{"d_model": 512, "vocab_size": 8192, "activation": "swiglu", "init_std_o": 0.00714, "init_std_up": 0.0303, "decay_shape": "linear"}
Each number is 200 + 20 x the weight over its row's rms, rounded and kept within 0 to 999. Layers, rows and columns count from 0. The size before them is the row's rms in percent of the matrix's.

# layer 6 attention key, 512x512, rms 0.0522, rows 278-386, columns 320-383
104,197,199,179,193,182,220,212,234,193,235,209,157,208,181,206,235,215,217,227,174,156,190,235,215,214,212,204,203,226,206,183,179,183,219,192,196,214,213,157,190,226,227,192,197,170,245,211,184,202,203,217,199,208,203,201,163,176,182,174,224,194,191,183,235
098,207,190,168,192,193,216,179,208,208,198,213,205,209,195,194,146,186,187,185,168,182,175,213,196,199,182,204,221,141,195,182,163,197,194,215,181,209,181,236,204,211,173,201,218,190,198,182,197,211,240,167,210,208,186,212,204,167,185,200,206,192,211,224,188
106,217,190,183,190,215,191,179,204,219,214,220,184,180,211,175,227,200,212,183,199,184,204,172,199,208,235,193,186,181,180,209,194,167,208,263,201,206,251,184,216,239,192,189,225,202,151,192,216,201,216,186,204,200,175,210,186,179,194,224,188,199,190,147,190
099,189,181,180,228,214,211,215,208,201,204,224,154,197,225,221,180,236,202,191,182,189,191,202,184,187,179,193,198,209,227,215,195,223,204,149,207,180,183,233,218,214,197,195,185,184,175,194,197,223,224,192,178,191,210,193,184,191,247,182,201,189,207,226,201
103,219,200,203,238,198,213,176,229,220,150,203,211,207,191,220,242,231,229,164,181,195,220,167,189,214,204,168,182,186,219,203,196,211,202,183,200,212,219,235,195,205,179,190,183,234,176,168,181,194,184,174,173,217,208,201,183,219,217,202,197,186,215,206,161
097,200,175,197,216,175,230,180,192,165,179,237,210,192,220,179,192,183,232,178,191,178,205,208,200,206,220,214,195,183,231,181,192,207,162,196,218,165,174,201,232,183,203,241,195,186,221,202,207,204,244,175,180,186,194,186,218,238,210,190,218,210,193,192,192
098,188,165,190,227,219,214,187,243,192,191,220,211,239,261,218,193,215,206,162,215,209,170,206,134,186,177,214,203,172,204,165,176,201,173,218,155,211,197,199,179,197,157,182,202,214,235,194,190,228,208,175,180,197,190,189,218,203,190,184,198,192,230,165,228
100,220,205,220,200,198,188,220,185,198,237,212,192,204,248,157,203,153,200,192,247,191,222,210,196,212,192,191,200,220,234,185,204,202,218,181,214,192,241,168,231,174,185,223,208,201,233,179,190,193,183,203,217,216,153,206,190,172,196,230,241,192,195,173,184
099,190,190,206,225,191,146,208,199,219,224,176,189,215,247,203,196,179,166,218,203,203,203,200,210,213,174,187,185,208,215,198,176,245,187,185,223,206,183,211,199,200,223,206,247,201,208,206,199,185,203,174,191,196,190,193,167,176,233,193,173,186,203,214,185
098,216,234,225,177,210,196,173,187,218,200,216,214,234,175,186,159,196,179,195,206,222,178,225,196,216,221,180,189,175,211,192,190,194,198,191,233,202,235,200,166,238,234,210,190,190,195,188,201,197,233,219,184,183,195,219,217,197,209,190,193,215,195,204,219
089,201,185,181,195,219,205,185,224,203,211,193,178,198,167,225,207,181,212,216,194,212,210,191,217,177,189,222,179,202,212,197,220,182,205,224,192,220,221,222,232,203,223,189,198,208,211,186,209,209,200,230,185,237,197,184,187,172,187,175,245,185,241,222,253
080,217,211,233,213,162,204,159,153,192,218,209,232,194,190,219,217,191,237,179,186,183,178,185,162,207,227,211,233,192,186,216,203,166,184,188,236,220,181,204,189,162,207,182,215,234,162,183,201,194,233,203,219,186,208,183,247,188,178,215,191,194,199,211,204
089,185,204,202,220,242,172,185,238,213,189,220,222,237,192,210,179,205,188,190,170,219,200,210,169,223,208,192,216,208,183,170,206,195,198,214,209,185,182,194,237,180,175,195,146,174,218,186,183,187,187,235,228,184,210,191,162,237,203,200,208,184,203,185,198
087,191,190,205,199,147,174,202,187,214,193,194,210,169,193,206,197,216,204,175,195,197,204,200,213,163,211,197,228,212,183,211,213,218,232,217,220,244,193,197,195,170,211,190,189,239,216,190,212,188,216,197,200,221,187,232,205,161,189,220,208,194,192,197,190
094,216,185,175,180,180,197,186,181,205,238,230,204,199,212,239,181,202,211,199,232,219,233,209,230,200,215,206,231,179,167,177,163,208,168,206,210,189,225,178,192,172,187,226,230,247,186,234,159,197,180,194,189,212,198,196,211,225,194,188,222,229,178,187,251
089,185,184,201,195,196,229,198,233,220,202,194,206,212,219,189,196,208,190,209,257,213,196,190,192,219,204,181,162,204,190,183,203,209,213,177,228,220,163,219,210,196,208,192,189,207,206,191,168,202,202,190,184,227,161,193,216,211,185,206,176,169,162,212,187
082,179,186,153,179,186,227,196,196,237,180,185,218,202,196,192,217,203,214,177,203,177,206,257,207,170,208,192,177,191,218,182,165,174,201,182,197,187,196,207,201,198,206,203,244,225,219,195,211,216,184,234,224,205,212,209,172,183,228,199,217,187,188,193,214
085,226,213,218,202,184,202,211,175,219,219,198,201,217,226,203,211,215,226,191,194,210,174,194,199,168,166,211,215,227,202,209,233,240,230,207,218,216,209,197,195,181,210,174,239,204,209,203,216,165,191,191,156,228,179,193,195,154,210,194,211,173,203,186,183
083,187,208,217,186,193,187,236,210,184,218,196,188,188,160,232,199,174,182,215,180,227,212,204,189,200,214,190,181,211,225,204,211,199,193,203,210,217,168,218,175,211,194,233,153,208,207,210,177,180,184,189,175,211,218,231,235,210,209,226,196,180,184,241,161
084,164,225,161,220,200,167,203,223,193,180,188,198,218,204,218,141,199,184,199,181,174,198,183,260,208,189,197,211,205,248,189,229,158,192,230,161,179,187,212,180,205,191,202,147,170,181,217,212,203,181,232,198,188,192,202,228,156,215,219,197,184,194,216,202
091,204,195,207,185,222,172,178,188,208,181,234,227,182,201,185,225,183,210,198,200,214,220,175,172,247,211,188,216,153,173,170,195,219,232,233,189,180,208,188,175,194,147,228,168,225,190,200,225,198,214,216,203,160,192,180,206,185,201,233,182,157,212,243,177
094,214,206,244,200,185,214,181,205,200,188,201,197,198,187,184,218,206,183,193,215,182,188,192,188,204,198,220,227,174,230,146,236,199,203,189,234,229,219,215,188,215,167,178,201,217,184,197,204,199,200,225,224,183,235,203,230,197,179,180,213,214,185,222,205
081,212,207,199,186,199,187,182,174,195,180,215,197,184,177,202,220,188,178,191,221,180,215,192,219,196,188,205,215,179,210,192,193,202,189,202,196,221,165,174,222,204,196,208,144,206,190,210,193,196,194,219,183,237,210,199,213,217,207,225,196,191,205,221,171
088,191,185,195,211,207,180,192,245,234,174,178,188,206,228,225,188,186,194,190,222,200,190,227,170,217,216,205,194,169,207,208,226,206,186,213,191,169,188,169,239,204,183,200,193,234,188,227,173,220,198,176,182,183,203,170,172,225,187,177,187,171,191,240,238
083,207,216,223,177,187,220,174,207,195,191,159,201,201,199,199,193,223,207,169,199,189,188,180,257,226,267,204,184,234,170,202,225,183,165,213,186,209,229,209,230,179,191,188,203,197,193,243,226,210,228,196,175,191,185,212,182,197,217,197,181,185,229,181,168
090,227,214,214,198,205,225,210,172,209,238,209,220,181,214,192,207,201,230,237,226,170,192,193,171,153,205,200,208,226,184,177,193,170,204,161,200,193,230,227,199,204,180,170,214,217,189,176,203,166,178,189,233,201,203,190,207,206,184,206,192,203,213,186,205
093,202,196,213,206,193,210,201,204,208,192,188,225,208,184,215,215,198,188,196,207,176,166,178,207,225,196,229,250,170,218,187,161,201,196,222,244,174,196,205,172,201,189,218,210,189,228,181,202,189,196,192,205,192,169,182,178,208,209,186,226,194,191,200,162
092,195,247,221,158,221,228,178,208,211,193,210,199,184,187,172,198,175,194,219,202,172,212,199,203,196,213,214,173,204,203,202,231,181,177,199,229,164,182,192,167,195,207,216,187,204,199,219,187,243,197,187,204,193,199,186,257,178,196,191,200,196,183,201,203
098,181,201,201,222,193,190,176,206,187,200,207,184,180,218,190,194,202,166,217,200,192,209,235,205,210,174,166,190,226,157,228,196,178,174,187,190,212,246,194,194,190,227,180,210,197,212,238,182,188,205,198,189,215,231,232,209,174,187,212,195,205,203,196,225
094,177,180,212,200,203,204,233,191,174,208,208,206,207,208,208,209,231,215,172,248,187,198,210,204,213,196,217,224,201,210,195,219,161,206,220,232,181,188,174,233,171,208,198,163,190,195,195,194,195,204,164,215,198,178,190,184,201,199,207,228,188,181,178,198
099,193,215,221,170,180,212,188,204,200,224,221,194,202,199,227,231,194,210,192,207,192,219,202,207,202,197,219,195,174,206,228,183,198,156,217,206,206,174,194,228,180,182,206,166,198,161,200,201,231,228,208,170,195,187,159,213,204,213,199,196,194,221,198,204
099,171,216,215,193,186,169,228,143,209,178,216,181,209,233,204,172,198,204,219,203,189,203,168,176,207,175,170,204,200,233,214,196,213,238,172,199,171,208,202,234,171,233,199,265,221,216,185,249,191,187,188,198,186,189,186,209,187,180,207,217,213,199,210,191
099,189,222,210,200,198,186,233,223,180,206,169,218,210,215,188,227,193,196,161,210,203,247,212,205,208,186,174,138,219,225,199,200,191,189,192,199,240,229,227,222,190,226,153,180,199,196,183,206,228,182,203,182,190,233,208,205,220,203,208,218,214,203,167,230
104,215,198,223,188,213,230,228,232,206,187,200,207,188,175,192,233,232,212,211,202,208,202,208,198,189,218,200,173,236,199,194,226,187,194,226,192,244,219,226,201,200,184,229,201,185,218,235,165,190,174,206,189,198,199,204,205,223,216,156,217,192,182,212,196
100,203,211,188,168,230,183,181,182,184,199,201,227,191,184,206,245,207,176,233,206,169,225,199,180,236,236,248,236,220,198,195,202,211,215,209,195,193,187,194,206,165,180,186,191,175,200,222,178,234,225,172,170,215,192,197,176,219,203,222,204,190,219,195,232
100,219,206,213,229,177,173,195,172,153,204,211,184,202,199,196,195,187,207,180,181,222,227,189,204,183,163,184,204,209,197,190,186,219,266,202,199,201,184,189,182,209,211,183,186,173,181,206,175,200,221,214,198,239,168,198,219,200,215,216,213,221,206,192,213
111,225,202,178,187,195,218,176,226,227,223,191,219,209,203,196,220,194,190,216,215,212,206,195,202,146,186,180,192,237,196,185,231,220,170,178,225,223,200,211,214,199,230,209,185,211,178,200,172,181,178,206,196,177,161,186,199,217,178,184,194,160,177,184,181
101,174,206,205,220,182,224,208,221,185,223,222,213,184,175,164,214,192,216,168,200,176,240,217,212,179,206,232,187,190,209,209,213,204,166,208,181,255,208,178,224,184,228,156,204,211,179,220,199,226,209,170,173,219,159,183,202,260,222,233,212,179,195,214,219
096,212,180,218,205,226,239,208,196,202,243,173,150,211,197,214,193,199,226,201,177,187,198,207,211,204,195,195,232,195,225,237,191,180,210,239,225,213,193,211,210,185,215,175,197,204,207,235,209,190,196,212,224,192,225,189,184,201,192,158,239,202,183,194,215
109,190,197,193,175,186,207,216,195,206,193,202,197,206,189,227,213,213,250,213,189,190,190,241,220,184,190,237,213,208,195,192,240,210,188,198,195,182,206,212,193,191,269,205,146,189,178,196,200,210,220,183,213,204,198,223,200,200,186,206,191,180,203,180,204
098,199,191,224,169,203,219,204,213,198,200,196,172,193,200,196,187,191,219,168,181,191,220,231,210,184,198,212,201,193,202,171,249,224,190,214,182,196,184,240,148,219,170,192,181,225,214,175,203,199,190,182,185,160,217,201,246,213,197,174,183,232,205,168,172
100,227,202,200,196,202,174,231,185,229,195,173,203,207,184,214,186,168,183,216,179,186,206,196,213,202,213,202,179,183,191,217,199,191,213,221,222,211,200,208,177,200,190,209,216,188,222,200,196,176,232,230,189,169,195,226,186,190,188,230,166,188,219,228,174
100,184,189,226,159,183,203,195,214,168,180,213,193,148,201,185,216,201,213,196,184,180,217,193,214,219,212,238,198,198,188,211,232,174,172,218,173,220,207,198,180,200,231,217,223,198,172,225,196,197,200,155,177,202,186,186,182,217,166,184,213,239,209,185,209
089,194,216,205,215,170,237,206,222,179,195,215,186,216,197,194,176,189,186,242,200,211,195,213,220,218,190,206,198,209,195,193,185,204,202,229,218,213,218,230,189,229,140,223,218,194,236,209,176,212,218,182,208,200,210,184,225,186,252,177,215,207,204,192,167
109,228,195,185,199,200,173,212,205,189,183,209,187,179,240,178,193,181,199,208,185,178,212,205,233,223,219,205,208,179,159,209,176,211,182,185,192,208,199,213,194,200,167,188,193,136,190,216,196,203,214,213,227,166,197,198,194,218,190,194,199,204,217,209,200
074,205,226,214,206,219,222,182,181,183,184,186,198,238,182,193,199,187,200,172,184,182,194,198,209,186,201,204,195,186,186,173,178,204,201,177,238,207,194,199,212,193,209,176,211,195,200,194,198,217,180,221,195,204,185,218,188,185,222,183,191,214,169,209,203
075,214,203,204,203,213,197,203,196,228,168,226,209,204,213,191,219,205,192,224,198,228,219,225,209,224,245,177,232,215,176,220,198,196,200,218,223,205,234,246,210,201,223,247,209,209,176,202,219,215,190,187,211,183,206,168,228,205,208,251,188,193,167,199,188
087,189,187,190,213,186,157,187,197,208,185,201,183,227,220,211,253,164,205,191,223,220,196,196,205,199,193,215,197,181,181,169,181,228,190,191,216,193,207,223,251,211,186,191,214,197,186,196,246,185,249,189,215,167,205,247,225,187,194,174,197,188,187,206,227
075,189,201,204,186,217,191,200,178,170,200,206,201,166,213,206,197,214,150,155,202,200,195,210,241,219,196,220,187,177,201,175,217,208,213,205,183,205,208,204,184,167,203,188,242,210,201,173,181,203,195,215,204,217,182,220,174,178,221,183,178,175,216,201,208
083,213,206,150,195,214,193,209,229,211,209,171,185,210,209,182,222,213,201,199,181,190,233,204,185,207,232,178,181,204,200,226,193,231,182,200,200,206,212,224,221,193,214,220,220,210,146,206,238,194,199,241,216,153,219,230,179,202,200,205,178,213,189,202,218
073,215,166,205,212,191,180,198,183,208,217,206,216,223,199,220,218,207,221,235,191,210,219,196,185,179,218,197,212,239,175,239,245,167,196,184,195,212,207,191,181,188,208,216,191,195,186,160,159,170,222,176,217,183,190,193,206,235,185,235,227,205,191,177,218
079,165,178,237,183,207,153,196,255,183,215,193,203,183,206,201,178,170,201,218,212,209,170,184,178,218,209,204,219,202,198,220,221,187,177,182,206,178,197,197,171,229,193,197,173,203,214,202,222,192,204,167,204,224,175,196,196,192,175,217,244,207,215,215,251
085,192,218,165,196,211,194,213,227,172,172,178,196,201,198,185,235,212,171,177,241,211,220,225,212,210,220,186,184,197,164,204,167,192,197,188,221,247,205,196,222,221,259,226,246,227,195,187,174,149,201,202,179,196,166,212,208,210,180,209,228,228,215,194,213
082,207,221,210,235,190,194,190,158,181,183,209,209,187,211,205,158,170,188,203,176,191,221,213,163,223,201,222,214,181,208,149,191,210,215,205,217,202,206,210,171,210,185,214,163,205,211,210,200,202,211,225,224,193,220,209,239,213,218,193,206,204,202,208,184
086,198,206,181,215,175,166,189,165,215,205,184,181,189,209,191,137,171,206,181,194,216,188,192,202,222,167,203,198,192,181,156,206,190,216,218,205,186,225,203,156,184,187,205,189,196,215,208,212,233,240,237,218,223,211,177,235,224,242,189,154,187,185,176,185
085,214,208,209,200,176,151,206,197,190,206,221,221,185,198,229,206,218,178,207,179,181,224,218,181,223,187,234,140,167,164,170,217,212,201,272,176,202,219,220,205,221,239,225,215,186,191,216,255,166,208,217,211,223,213,167,181,196,183,203,233,238,202,207,200
091,215,222,220,190,195,204,204,211,194,214,196,223,228,225,174,244,229,189,225,189,183,225,234,210,206,204,212,183,234,189,185,180,220,182,213,195,229,202,179,222,189,244,227,214,192,199,194,204,189,193,206,187,197,203,172,176,206,174,214,213,269,187,212,211
102,212,187,192,234,236,188,197,231,193,187,194,121,211,165,201,201,191,181,206,216,175,173,189,177,209,204,188,198,209,193,186,190,194,216,216,220,183,207,211,207,201,205,226,176,216,219,197,215,206,223,198,189,169,214,188,170,213,209,162,233,200,185,196,215
104,187,216,181,205,203,221,178,200,210,221,195,184,217,203,203,205,206,214,183,170,196,197,173,176,215,189,204,213,223,198,223,218,212,192,174,204,196,217,186,216,214,212,219,189,194,203,225,202,199,213,176,190,192,189,202,216,224,217,171,204,188,200,165,222
105,213,192,208,216,181,216,195,217,169,205,185,159,220,172,214,224,197,202,206,215,224,202,216,202,188,208,187,202,211,175,205,186,177,198,187,204,221,181,217,220,190,183,216,177,189,213,211,199,224,215,163,217,196,205,222,150,224,190,207,198,211,188,230,215
130,172,217,210,208,193,254,159,193,213,205,199,167,180,182,195,164,208,193,213,171,183,210,220,196,210,199,230,191,224,227,211,201,231,190,198,198,232,179,205,185,181,208,208,189,203,153,173,204,216,219,155,181,220,196,180,238,217,213,205,195,200,208,212,257
132,194,181,208,206,177,219,211,173,210,224,227,189,214,163,191,184,200,215,217,211,230,205,214,172,225,192,184,189,201,195,174,223,195,164,218,247,178,213,173,198,197,213,200,192,211,177,200,211,201,166,233,180,243,205,206,212,204,226,203,210,192,185,214,229
144,197,233,187,222,194,205,193,200,204,208,227,223,219,249,179,239,183,211,212,206,220,217,195,213,183,198,173,208,183,207,193,184,188,206,228,220,190,216,186,225,204,226,208,213,201,221,175,197,176,210,228,177,178,201,203,228,173,212,207,215,178,196,189,175
148,186,199,205,186,191,208,167,225,181,196,225,239,179,202,182,225,201,189,210,212,179,163,204,192,162,180,196,190,203,188,211,190,186,195,192,147,243,187,210,220,212,193,210,197,224,213,191,177,210,187,162,238,161,159,210,234,197,185,224,226,237,219,199,227
145,197,201,229,176,189,237,200,205,210,207,220,223,210,176,218,155,208,223,193,172,162,207,163,204,210,189,210,212,213,199,200,204,205,225,199,206,220,191,191,191,217,195,223,156,195,181,219,181,195,202,178,195,197,182,199,203,195,182,190,208,209,170,188,194
152,222,222,193,232,197,153,189,230,182,220,197,179,211,182,188,179,199,183,207,221,195,199,216,192,194,204,198,197,240,234,204,232,217,179,188,208,176,195,207,209,187,236,223,219,196,204,190,183,182,194,230,219,176,216,201,153,182,216,213,239,212,213,237,210
141,189,189,198,203,202,220,190,197,203,221,197,179,195,220,163,200,217,185,195,201,176,191,170,193,211,190,196,218,160,240,211,169,192,211,190,228,206,192,176,218,156,181,188,228,202,184,206,226,209,177,176,223,209,172,191,178,186,196,194,173,181,186,220,197
155,160,184,206,195,196,235,185,236,197,204,179,215,229,158,205,157,196,195,188,226,221,177,168,209,188,195,195,211,180,216,206,201,220,134,214,186,221,210,203,179,186,176,198,171,249,237,212,212,214,218,234,185,226,200,191,217,229,228,219,213,199,211,181,192
161,203,212,221,196,181,235,199,199,189,214,213,182,175,194,180,226,230,190,214,189,183,186,186,180,206,207,194,185,199,211,173,217,179,181,180,214,187,204,179,171,225,229,232,170,195,163,229,194,214,180,236,214,208,189,192,207,208,194,166,198,206,208,161,240
154,200,201,172,215,216,195,224,192,206,214,183,220,204,180,193,208,180,207,198,259,202,212,212,196,205,227,185,216,202,191,212,187,206,251,196,247,205,229,202,198,191,223,240,162,186,215,210,188,213,221,278,191,185,189,178,202,199,194,222,212,191,216,207,187
148,177,188,181,216,213,175,200,218,212,209,209,203,179,240,207,240,208,196,199,163,176,177,207,190,182,182,180,214,190,197,192,196,192,197,224,184,202,195,180,223,223,177,202,185,178,219,205,207,213,202,198,225,209,178,188,165,196,185,212,187,212,204,176,168
153,211,206,185,188,191,200,175,185,182,196,182,253,193,202,213,130,205,142,211,210,215,206,222,196,207,222,203,191,187,163,195,204,218,179,186,214,204,194,194,161,162,205,203,207,187,219,226,206,189,198,232,180,243,223,194,200,182,206,177,231,190,195,226,250
149,209,180,198,175,200,225,202,232,195,191,185,230,194,183,182,224,194,187,211,214,155,227,177,196,197,191,168,178,207,246,197,176,179,235,180,217,257,206,205,227,212,248,185,205,183,184,178,210,171,179,144,188,205,208,194,178,166,192,187,197,193,221,201,179
151,209,202,182,205,229,239,214,203,201,210,181,198,202,193,204,209,232,194,200,197,175,187,221,184,194,167,217,180,235,199,185,208,210,170,187,191,217,202,198,210,213,243,194,177,191,199,222,173,206,190,162,205,198,201,189,148,243,183,185,230,185,199,187,219
093,177,196,220,192,200,246,202,190,193,209,196,199,204,200,218,189,217,222,185,185,160,210,180,196,195,171,213,207,182,215,208,185,192,188,181,212,209,164,183,186,193,191,209,158,220,220,224,220,232,187,221,206,212,217,210,202,199,206,188,194,194,227,168,187
088,188,150,199,228,179,215,188,189,188,220,196,213,187,209,183,203,192,232,228,200,199,177,185,197,164,175,188,193,204,217,207,188,160,247,229,212,200,243,213,186,223,166,192,204,187,226,163,243,173,209,165,205,211,234,201,230,200,211,206,175,193,202,199,182
074,226,242,201,209,186,208,178,219,199,200,177,209,188,208,236,192,203,160,179,155,214,190,202,217,179,181,229,184,215,179,167,218,200,168,152,221,183,184,160,245,199,254,202,239,194,186,195,209,214,199,232,200,196,187,191,177,215,197,178,178,222,220,224,202
094,174,172,185,201,179,218,202,198,182,218,220,181,185,255,181,207,217,169,228,202,204,171,183,209,204,163,184,194,222,209,218,202,171,228,202,183,208,228,175,185,206,169,202,198,209,192,189,188,199,207,174,202,183,193,204,204,201,236,216,199,203,219,165,210
082,211,210,187,177,210,188,195,204,208,198,210,182,152,222,192,199,213,157,174,206,240,231,228,248,194,199,210,180,181,193,209,176,198,192,154,207,216,183,190,219,191,259,165,254,202,225,181,214,167,165,206,205,226,163,255,180,177,209,206,219,233,205,199,205
072,216,236,191,199,217,207,192,207,188,195,188,181,195,201,215,168,206,195,173,200,197,195,185,213,172,176,184,209,184,207,206,184,191,166,170,197,229,192,178,242,204,220,195,216,228,217,221,187,191,180,214,191,215,194,234,182,195,211,202,203,216,201,192,183
079,210,184,229,231,186,208,227,176,224,204,212,229,194,191,176,182,181,260,181,174,188,181,186,201,205,194,196,207,209,191,203,220,172,188,231,165,192,193,194,172,195,161,190,179,221,223,197,165,233,164,218,178,220,190,185,223,214,226,191,225,203,216,207,176
078,210,202,195,226,229,197,185,200,210,218,160,196,159,188,188,206,195,162,151,202,186,217,215,226,201,220,175,211,205,222,188,179,233,184,175,217,212,211,203,191,187,232,195,230,177,166,198,200,180,179,204,186,239,201,222,149,205,204,167,190,200,197,188,202
082,212,196,169,198,189,222,202,237,208,186,185,221,221,189,184,216,214,235,205,188,190,237,217,240,156,198,210,201,216,192,174,167,223,212,221,176,188,225,227,205,174,201,224,200,185,173,201,211,188,225,176,230,173,192,208,218,174,222,215,191,205,197,212,162
075,223,226,187,171,210,222,195,220,203,220,198,207,214,170,195,257,208,185,218,225,205,203,234,213,201,247,200,164,189,203,216,197,201,177,155,216,227,235,234,211,192,221,183,191,189,176,225,204,176,220,186,187,197,188,216,178,215,170,225,197,186,204,190,212
071,194,208,241,201,210,176,201,199,182,226,216,212,187,193,189,176,197,165,189,200,192,221,213,194,209,210,201,186,186,204,170,197,196,210,171,189,211,251,198,199,178,207,198,265,193,194,204,180,224,196,188,206,206,196,221,196,195,205,176,210,255,200,164,173
078,206,180,222,161,220,231,192,189,195,204,190,205,178,161,203,192,201,186,210,201,193,179,202,195,204,190,203,246,208,194,210,205,152,213,201,206,209,179,180,195,218,206,216,166,189,220,200,211,223,192,200,200,171,187,198,186,197,240,199,208,218,208,191,245
072,219,222,207,208,191,211,215,184,190,211,172,202,209,193,204,247,230,193,222,218,206,211,202,238,206,214,198,219,197,184,236,205,168,178,200,214,197,191,235,213,172,185,204,186,151,198,216,207,218,211,160,195,195,179,199,182,214,201,199,188,233,179,241,210
083,203,209,206,204,202,183,203,188,210,222,184,205,152,199,171,180,214,206,167,202,217,201,211,219,220,199,178,194,199,175,180,176,205,194,207,167,219,242,191,205,223,189,197,209,173,191,231,230,197,188,179,256,224,179,248,156,185,214,197,192,204,246,186,186
069,211,219,205,181,220,198,213,242,203,190,184,209,197,185,186,202,234,184,191,200,150,204,209,198,193,204,215,175,189,194,180,169,210,166,226,195,222,236,186,205,199,230,192,234,183,226,212,226,184,205,195,208,231,209,187,172,195,178,218,197,235,222,184,216
095,204,209,241,208,173,170,202,196,179,212,203,205,181,193,199,198,215,159,180,211,212,204,201,234,227,195,195,224,224,185,193,215,207,195,181,163,225,246,200,208,188,210,201,224,175,183,206,219,202,158,190,174,213,201,200,180,217,210,171,169,198,204,179,220
116,182,186,166,179,197,176,209,182,187,222,209,168,211,201,220,249,187,213,221,208,179,189,181,237,198,209,194,194,211,198,161,167,213,198,225,190,193,204,212,228,191,231,204,210,198,211,193,200,197,233,226,223,177,234,173,155,187,151,188,209,221,164,221,200
113,202,211,204,181,223,186,209,214,212,195,171,197,180,197,160,240,215,187,198,217,178,214,231,199,197,194,235,195,230,194,181,176,213,193,199,201,217,221,183,215,197,253,210,206,197,215,214,192,189,204,189,174,220,192,168,195,202,167,196,200,233,192,197,218
121,212,193,200,202,193,246,192,193,195,174,238,239,214,239,200,199,220,196,193,210,187,191,217,183,192,218,185,216,184,226,183,200,202,175,188,182,195,196,240,195,195,180,191,189,205,185,188,206,210,157,210,189,189,202,218,212,187,185,213,193,209,201,232,136
131,212,226,235,194,192,163,196,217,185,218,212,210,219,155,212,225,213,187,180,178,208,205,190,234,187,211,178,193,208,186,189,185,212,217,198,186,197,136,206,194,228,222,187,207,176,166,195,224,197,203,202,197,195,225,183,214,204,193,187,208,239,181,216,205
154,209,201,186,175,195,215,206,192,198,189,230,210,199,208,225,219,205,168,198,179,180,231,206,175,254,169,173,204,210,179,182,197,187,156,219,177,207,218,190,201,230,225,199,209,169,174,209,193,198,174,231,185,188,205,196,192,193,196,208,181,195,220,170,200
148,204,197,237,194,222,216,180,157,183,215,213,157,188,211,212,171,171,186,187,195,173,199,174,191,230,209,178,213,196,182,176,174,221,183,227,251,176,171,184,204,218,192,197,225,192,232,215,177,218,195,147,166,213,182,195,201,214,197,191,192,226,196,196,226
152,223,215,223,230,185,198,242,197,209,209,198,204,180,230,192,188,186,185,195,204,173,224,180,227,217,218,191,205,183,171,188,200,175,260,204,197,198,248,199,190,191,181,209,228,210,178,161,205,184,211,128,193,180,212,196,207,202,190,180,194,203,202,189,184
147,235,212,206,203,202,224,197,163,203,212,234,214,202,221,175,201,223,214,199,191,203,200,193,160,189,169,212,196,199,188,212,192,206,180,209,203,190,173,173,198,179,202,208,259,234,177,206,228,199,194,232,220,196,226,234,187,203,183,204,209,207,221,173,207
149,209,216,203,180,228,171,207,205,198,195,170,193,194,185,196,183,217,193,157,184,207,189,204,201,170,172,188,181,238,194,185,209,211,177,214,182,192,207,182,213,167,248,226,213,192,187,226,196,198,203,212,188,192,205,202,208,213,157,177,207,203,200,210,227
147,227,228,175,189,187,220,191,234,203,194,239,187,191,189,174,215,200,173,208,184,163,213,196,216,199,206,193,193,217,175,201,208,215,228,204,222,240,239,216,174,215,182,196,180,189,174,210,192,226,229,228,193,174,205,185,196,193,215,215,219,211,232,181,244
153,208,177,194,234,196,187,230,212,213,206,194,217,194,239,195,185,174,200,190,208,177,219,222,249,215,196,209,195,219,209,217,193,194,176,214,203,212,174,207,200,188,223,238,191,187,164,199,190,192,208,208,212,170,204,196,225,209,193,219,190,205,199,228,200
151,186,208,224,185,201,203,191,242,197,209,195,215,217,224,190,227,191,223,207,206,213,198,207,185,193,227,185,170,203,186,208,205,201,144,209,244,228,195,204,236,156,187,224,223,199,195,208,194,194,239,183,179,190,170,216,188,228,224,144,195,201,175,229,191
159,201,214,199,211,212,210,212,203,198,183,204,231,197,179,195,222,197,218,240,189,217,188,205,199,185,182,211,178,235,205,182,183,205,221,184,199,185,226,214,216,222,197,223,217,154,244,211,209,217,195,221,234,219,192,201,209,184,190,202,192,215,189,206,176
159,182,211,168,181,192,190,165,208,183,185,243,207,186,217,191,195,206,224,193,228,203,216,204,228,211,211,167,193,196,189,224,192,186,207,194,203,224,211,167,211,199,274,209,185,210,164,200,187,187,189,141,186,228,193,222,200,234,194,204,218,208,206,196,221
153,211,193,213,180,206,153,204,243,203,183,206,185,206,215,200,225,230,192,200,223,257,171,191,197,200,167,195,182,207,246,199,225,180,186,211,189,181,135,212,195,213,193,191,199,186,220,200,201,172,210,190,155,201,163,184,223,199,233,161,171,168,195,171,184
131,227,205,195,214,191,241,202,193,204,208,230,214,200,203,220,204,200,191,212,186,210,211,166,190,171,215,188,168,227,182,181,220,208,189,218,202,208,191,206,182,214,204,197,265,212,207,198,182,185,175,186,206,220,193,172,190,198,198,209,187,191,204,222,171
127,176,171,202,197,197,235,161,228,222,191,229,172,178,167,198,196,195,199,191,185,135,205,167,178,207,173,195,202,189,219,215,215,171,169,186,190,242,195,183,196,212,172,200,164,242,169,206,227,223,204,218,188,176,214,194,193,241,200,191,194,232,223,193,215
094,206,225,166,186,221,188,183,186,202,166,202,225,219,157,207,161,192,223,185,234,247,215,224,207,221,230,180,180,215,196,178,211,209,161,217,218,188,203,205,195,202,218,207,176,210,197,210,196,204,194,233,196,179,187,179,216,193,228,209,207,195,216,235,172
087,226,166,181,211,193,227,209,199,196,169,205,200,224,196,192,216,199,219,218,206,218,207,225,236,173,176,212,231,180,199,225,183,179,191,175,209,218,221,177,199,191,197,196,173,198,223,185,188,188,205,183,192,173,201,178,193,194,206,225,194,230,209,199,191